Each number is 50 + 12 x the weight over its row's rms, rounded and kept within 0 to 99. Layers, rows and columns count from 0. The size before them is the row's rms in percent of the matrix's.

# layer 3 MLP down (transposed), 256x96, rms 0.217, rows 144-155, columns 0-95
104:42 62 47 72 45 50 81 26 46 48 59 49 55 29 56 53 30 55 65 36 63 55 43 56 27 55 41 64 58 66 45 49 61 57 45 47 40 46 49 55 57 43 55 27 47 59 39 49 39 57 35 36 40 39 36 34 52 42 44 47 51 29 44 42 21 46 39 37 38 56 51 72 59 47 26 43 46 62 43 46 55 37 61 54 52 33 45 39 22 32 50 73 67 56 57 43
088:82 67 46 41 56 36 56 39 46 67 51 54 36 32 55 54 52 48 51 49 55 33 66 71 53 33 54 52 46 60 56 45 46 34 41 45 69 45 43 43 36 73 44 59 54 63 37 57 44 47 38 39 35 42 66 47 51 25 55 70 45 57 24 22 42 35 51 52 61 52 77 63 33 54 49 56 50 45 61 37 63 42 57 48 66 48 64 58 56 53 74 50 54 66 58 33
095:43 49 44 61 32 48 59 19 50 51 50 47 60 64 47 56 43 41 69 43 49 29 38 38 43 48 34 51 79 57 36 71 49 58 40 40 55 48 75 43 66 69 41 41 53 47 42 65 68 66 25 63 72 57 46 47 51 44 45 31 48 39 58 56 79 40 47 62 37 39 51 28 61 60 49 34 67 59 44 63 43 50 54 50 54 50 37 48 53 55 41 31 63 38 42 61
092:35 48 52 45 44 44 26 58 56 52 53 50 60 41 50 52 40 39 47 37 42 50 29 55 34 61 36 41 51 63 36 51 20 59 45 51 43 44 34 52 78 64 47 40 25 59 53 54 58 49 60 55 31 67 28 29 34 26 73 46 37 41 60 64 54 53 51 24 39 68 32 36 51 68 58 49 48 45 46 65 50 41 44 37 37 62 53 59 41 36 46 53 40 45 29 53
114:55 51 50 49 47 42 56 34 41 67 46 34 57 12 58 59 54 53 45 34 67 64 45 36 49 49 45 51 61 62 64 41 51 44 36 37 63 52 34 62 57 54 49 35 61 33 38 26 72 39 65 69 43 66 44 57 50 54 33 59 42 56 35 52 62 46 40 65 50 54 35 66 24 33 49 56 70 36 74 60 35 48 51 57 59 38 64 51 30 66 45 43 59 51 59 52
101:63 58 53 51 51 66 42 35 58 46 42 73 42 44 42 65 52 50 31 34 47 32 51 39 51 46 41 33 43 59 44 34 52 39 28 38 44 76 61 47 35 51 63 31 54 40 61 49 52 36 50 23 28 67 71 49 61 49 62 50 51 39 42 52 43 37 66 69 42 48 47 57 46 65 56 52 45 49 39 59 37 44 75 33 52 61 65 38 58 65 43 17 42 35 52 57
096:64 47 62 63 75 42 54 57 78 51 46 44 57 35 50 51 64 63 50 62 57 30 55 35 56 50 51 49 57 62 53 40 55 62 52 39 68 61 66 48 57 57 66 56 61 47 57 51 51 55 65 40 79 53 57 56 60 55 68 52 46 48 51 41 30 56 72 57 58 68 46 35 54 59 63 49 32 42 67 48 64 87 47 38 69 56 62 62 53 59 73 59 38 64 32 38
104:58 43 53 43 53 32 33 51 70 33 77 55 50 35 53 65 80 36 30 48 51 58 33 40 60 47 58 46 53 49 64 54 69 46 41 47 57 38 47 46 46 42 50 62 64 55 37 62 18 47 34 47 69 53 40 23 64 40 34 40 50 49 39 38 70 67 40 59 62 57 49 44 40 54 53 37 29 37 35 52 65 39 68 47 56 56 54 50 28 35 52 42 38 49 51 50
093:37 42 53 75 39 46 44 32 49 53 52 45 53 52 60 34 65 60 48 43 46 51 51 55 49 45 66 61 51 56 58 60 27 34 59 79 51 52 23 51 45 40 26 56 42 40 33 27 58 49 49 48 34 54 42 35 46 42 57 50 53 40 35 39 54 68 66 41 45 76 51 46 47 37 68 64 52 67 49 52 66 89 64 52 47 62 56 57 47 50 46 55 70 36 61 36
114:55 57 34 48 48 44 28 47 48 38 46 50 56 49 43 44 60 60 39 65 48 61 66 63 53 54 42 64 47 47 41 70 43 38 77 44 74 22 59 52 52 48 53 37 39 42 38 67 53 56 46 46 52 53 51 57 35 61 61 38 58 51 36 21 61 57 57 46 26 37 54 53 43 39 55 37 40 49 57 45 41 42 39 47 49 74 28 66 52 64 86 57 66 31 57 71
096:59 50 54 38 47 34 34 53 45 33 61 53 40 56 57 26 50 41 49 73 61 22 46 54 34 54 69 67 28 50 55 57 45 51 73 67 37 66 49 48 40 42 45 64 65 36 44 47 52 28 64 50 42 47 53 39 41 44 40 58 46 49 34 67 51 80 40 55 43 32 44 43 52 42 43 57 41 30 37 33 53 63 48 48 57 47 65 64 56 71 59 67 45 24 42 40
097:51 62 41 22 46 40 51 60 35 68 85 53 49 46 36 40 49 65 66 47 47 55 55 34 65 61 56 42 44 53 53 59 71 39 50 40 41 58 66 48 62 53 59 40 63 77 46 43 45 59 40 43 56 58 52 39 70 24 34 38 56 51 49 28 50 72 38 43 39 36 51 60 46 63 41 75 41 30 40 44 54 62 68 52 59 63 56 45 46 39 52 46 66 50 57 65
# layer 3 MLP gate, 256x96, rms 0.205, rows 145-155, columns 0-95
098:52 45 32 66 26 49 84 49 61 40 38 43 57 61 51 34 53 64 65 57 58 21 27 45 37 38 50 60 41 40 58 54 36 61 45 44 33 54 44 49 43 41 69 55 48 51 53 51 53 59 65 62 37 53 57 62 41 49 49 46 72 64 72 67 46 51 37 50 29 30 52 46 68 43 47 40 62 52 32 30 73 39 48 53 45 48 29 58 49 53 60 50 48 39 62 70
094:57 59 65 45 56 41 38 70 62 55 44 66 39 41 45 40 44 43 45 53 47 67 62 75 60 60 67 49 22 32 61 49 50 58 62 59 77 58 41 54 35 37 56 75 42 44 42 33 34 53 67 63 47 49 52 61 56 51 55 56 55 51 33 22 45 52 39 51 78 67 45 61 53 28 39 67 42 32 34 48 42 39 46 43 53 52 37 54 57 47 60 59 33 42 65 36
084:65 41 52 42 50 76 67 34 51 55 46 48 16 31 42 34 25 46 53 54 36 36 51 52 52 32 79 67 57 43 69 41 63 51 52 58 58 55 37 56 45 55 48 72 65 46 45 52 44 50 56 32 47 31 26 48 60 44 27 57 51 31 32 33 52 48 49 47 43 45 56 48 43 48 41 64 67 59 65 57 57 57 57 64 52 33 48 44 56 49 41 46 75 64 42 41
109:35 43 49 49 50 36 68 46 65 61 41 44 72 56 61 56 63 41 52 26 54 24 34 60 50 40 52 30 65 51 72 56 64 54 67 57 40 35 60 58 49 34 61 45 49 48 55 50 52 48 41 40 63 45 33 58 43 35 45 52 35 55 68 74 50 32 77 44 22 32 61 49 49 55 50 22 56 62 51 48 35 38 81 44 51 42 59 49 50 58 48 49 63 57 49 49
106:43 35 38 45 52 54 69 67 41 67 54 52 56 53 39 33 34 41 47 66 54 70 59 68 43 51 50 65 37 49 44 61 51 75 50 38 43 48 44 41 56 51 35 68 41 50 51 34 31 55 44 68 56 36 53 58 40 62 46 58 57 63 65 46 38 64 58 33 46 71 40 42 72 28 58 50 62 62 25 51 71 43 33 61 64 52 45 49 46 68 59 53 58 18 57 64
091:69 30 50 43 40 64 48 46 64 61 48 56 53 38 60 24 65 41 45 54 46 30 36 73 57 65 68 52 44 51 64 48 52 63 56 43 44 44 55 40 52 67 44 74 41 43 60 48 48 48 61 47 63 69 53 39 50 69 39 34 72 59 46 50 49 38 65 71 37 54 18 33 58 60 47 55 41 57 57 48 62 60 51 35 45 45 69 56 47 21 52 55 55 43 50 21
110:61 62 39 60 59 54 49 58 68 44 50 73 67 47 57 39 32 39 48 73 55 53 54 44 51 41 66 30 61 43 54 35 35 61 70 41 37 35 42 58 59 51 42 55 44 76 59 45 64 54 53 57 69 38 38 24 65 49 47 45 22 60 49 52 48 49 53 46 37 50 75 60 52 45 51 36 27 57 39 42 73 22 58 39 49 50 50 40 40 56 64 36 35 38 58 43
085:60 65 50 35 34 81 66 67 72 48 53 38 58 46 58 54 67 51 34 39 45 58 46 45 67 36 56 68 48 50 54 55 56 53 62 66 52 36 73 53 52 53 74 35 57 54 47 24 49 46 36 46 47 45 47 65 34 38 72 43 29 48 61 60 61 63 22 38 35 51 37 58 56 31 40 62 46 67 52 45 42 30 35 37 45 60 59 38 56 50 42 52 56 52 56 43
106:31 67 58 35 50 50 49 63 54 27 50 46 56 43 57 49 53 47 20 35 34 38 64 46 63 53 48 56 61 55 65 42 21 49 62 40 57 24 63 50 54 39 49 62 46 54 53 58 54 54 43 54 32 68 38 52 36 72 50 65 44 36 51 60 52 66 72 56 40 35 67 22 45 62 56 42 63 67 74 37 55 36 54 34 44 70 51 50 57 44 55 39 61 42 55 64
098:33 48 55 49 52 28 38 44 51 48 52 24 39 75 36 57 65 61 63 80 59 37 71 47 51 50 47 40 46 49 65 55 47 70 44 73 62 51 78 57 31 55 56 51 53 39 58 63 33 42 57 48 40 52 69 53 67 39 34 56 35 36 41 49 55 63 37 65 38 37 42 49 59 53 43 68 34 47 32 56 57 44 70 45 40 50 62 71 57 44 47 61 57 35 57 57
103:43 57 51 66 89 64 56 31 36 60 48 33 51 31 66 44 41 56 39 40 47 59 48 48 44 41 59 40 36 27 42 38 53 35 29 46 43 57 27 52 31 46 62 43 76 71 35 41 42 33 78 68 51 38 42 67 42 45 78 48 44 54 55 48 44 62 39 50 44 54 38 45 62 54 55 73 55 40 54 51 56 61 44 51 45 44 55 43 52 48 41 39 56 54 61 62
# layer 3 MLP up, 256x96, rms 0.199, rows 145-155, columns 0-95
091:49 45 33 55 18 47 49 66 63 56 52 39 47 84 49 61 39 62 51 54 37 46 23 50 65 48 63 39 35 25 49 48 44 54 39 53 49 41 67 51 41 15 49 47 53 65 50 55 56 47 53 52 54 47 31 47 61 48 52 38 67 34 77 70 43 56 36 48 39 45 49 40 50 31 48 45 59 44 41 43 34 39 60 58 40 52 46 51 44 54 35 60 29 53 57 78
086:40 51 37 57 59 49 43 19 40 53 53 53 24 67 59 51 52 60 66 73 51 30 31 41 34 60 57 58 61 71 48 64 54 53 53 57 64 47 53 60 59 56 37 51 81 53 40 57 55 44 65 58 59 46 42 55 63 36 74 38 42 41 61 60 59 68 43 35 69 41 68 54 46 60 38 27 58 29 48 43 37 65 49 50 33 45 43 43 61 72 58 41 44 52 45 45
075:39 65 55 52 53 39 32 71 44 53 49 55 77 61 68 60 68 47 53 48 55 50 47 59 42 66 38 36 50 55 23 61 40 58 50 49 42 37 65 51 62 53 49 33 32 53 62 52 56 66 42 77 48 58 74 58 40 64 67 46 36 48 76 67 29 53 61 48 49 54 36 39 51 52 64 37 27 64 41 37 40 40 55 32 57 67 49 55 42 66 49 50 38 49 49 72
121:46 37 49 53 60 54 22 44 41 46 47 37 58 65 57 60 53 54 41 45 47 64 53 37 53 57 58 70 31 35 60 40 32 54 29 59 54 83 43 46 48 49 67 46 42 31 38 36 52 43 41 39 63 57 75 39 43 40 57 29 55 34 52 30 60 47 35 70 56 43 22 46 47 47 40 55 39 67 40 47 69 54 61 62 27 40 59 55 60 35 53 42 48 44 30 42
097:54 47 54 63 51 33 45 81 55 51 54 25 55 52 45 46 64 29 60 61 51 50 44 50 40 46 37 57 60 49 51 55 58 66 47 53 68 38 48 41 58 49 24 67 62 61 40 31 50 54 41 77 67 38 52 43 34 64 47 45 61 59 54 52 53 64 35 24 52 36 47 39 72 33 32 46 56 46 36 47 77 34 62 64 49 53 53 52 31 41 55 61 53 73 44 34
094:51 33 70 68 22 55 54 40 41 59 62 61 52 56 42 53 57 33 36 51 41 41 53 67 53 53 81 37 46 59 61 34 31 60 43 42 54 37 76 40 50 58 44 83 53 42 45 45 55 46 65 57 82 59 53 44 51 67 50 41 57 43 32 55 51 46 55 64 45 57 30 34 60 50 34 46 44 39 61 38 47 50 39 44 37 57 49 55 56 22 50 46 59 57 43 31
110:50 57 49 48 44 32 37 57 64 36 56 41 43 47 25 56 74 38 31 50 53 60 54 28 54 51 52 43 63 58 72 65 49 33 42 61 45 42 32 54 55 33 37 57 51 67 53 62 38 30 46 35 58 41 53 53 71 50 46 53 55 48 49 42 68 58 31 47 66 70 28 37 33 49 31 51 40 49 45 56 48 60 51 36 47 90 54 40 52 43 54 20 52 49 55 45
091:62 49 70 66 75 47 36 40 40 59 65 53 41 58 41 45 43 54 69 75 43 45 35 73 42 42 52 37 52 57 64 42 61 41 44 32 75 60 26 67 39 49 34 63 42 43 69 64 52 65 52 69 52 53 56 45 46 54 57 38 56 39 37 41 83 58 31 30 51 44 51 43 48 45 35 37 49 44 60 54 41 60 50 51 44 56 60 65 51 36 43 55 69 67 43 64
119:58 63 58 60 51 46 47 50 52 39 62 93 43 41 33 37 50 65 50 51 52 47 54 56 50 42 48 56 36 36 55 66 32 51 74 48 37 56 71 53 54 35 44 53 54 51 64 39 57 61 77 35 48 57 54 31 52 42 39 51 34 63 66 17 53 55 64 62 50 37 42 54 67 50 63 38 41 68 57 48 31 57 64 54 55 34 46 55 64 42 36 25 40 61 51 49
093:37 51 57 47 39 26 42 37 53 78 48 43 48 31 36 43 68 58 42 66 62 59 78 49 61 55 35 51 70 54 51 53 60 44 50 73 52 43 68 42 56 46 45 32 51 65 54 56 48 42 89 46 57 49 49 60 42 43 39 55 39 54 22 33 49 34 40 48 55 40 49 58 50 34 73 66 41 69 52 58 42 41 42 53 28 60 62 56 55 54 54 35 38 42 59 52
100:48 46 46 60 40 51 40 51 57 48 43 49 74 35 61 78 51 57 53 32 49 21 50 56 48 51 33 56 53 57 63 39 42 58 56 47 55 51 47 47 69 39 52 57 32 41 25 47 46 64 36 58 59 50 58 48 52 64 28 33 36 53 41 38 20 47 59 48 43 40 52 43 50 59 60 16 49 51 60 73 53 25 67 28 44 43 50 55 36 55 50 53 24 57 35 45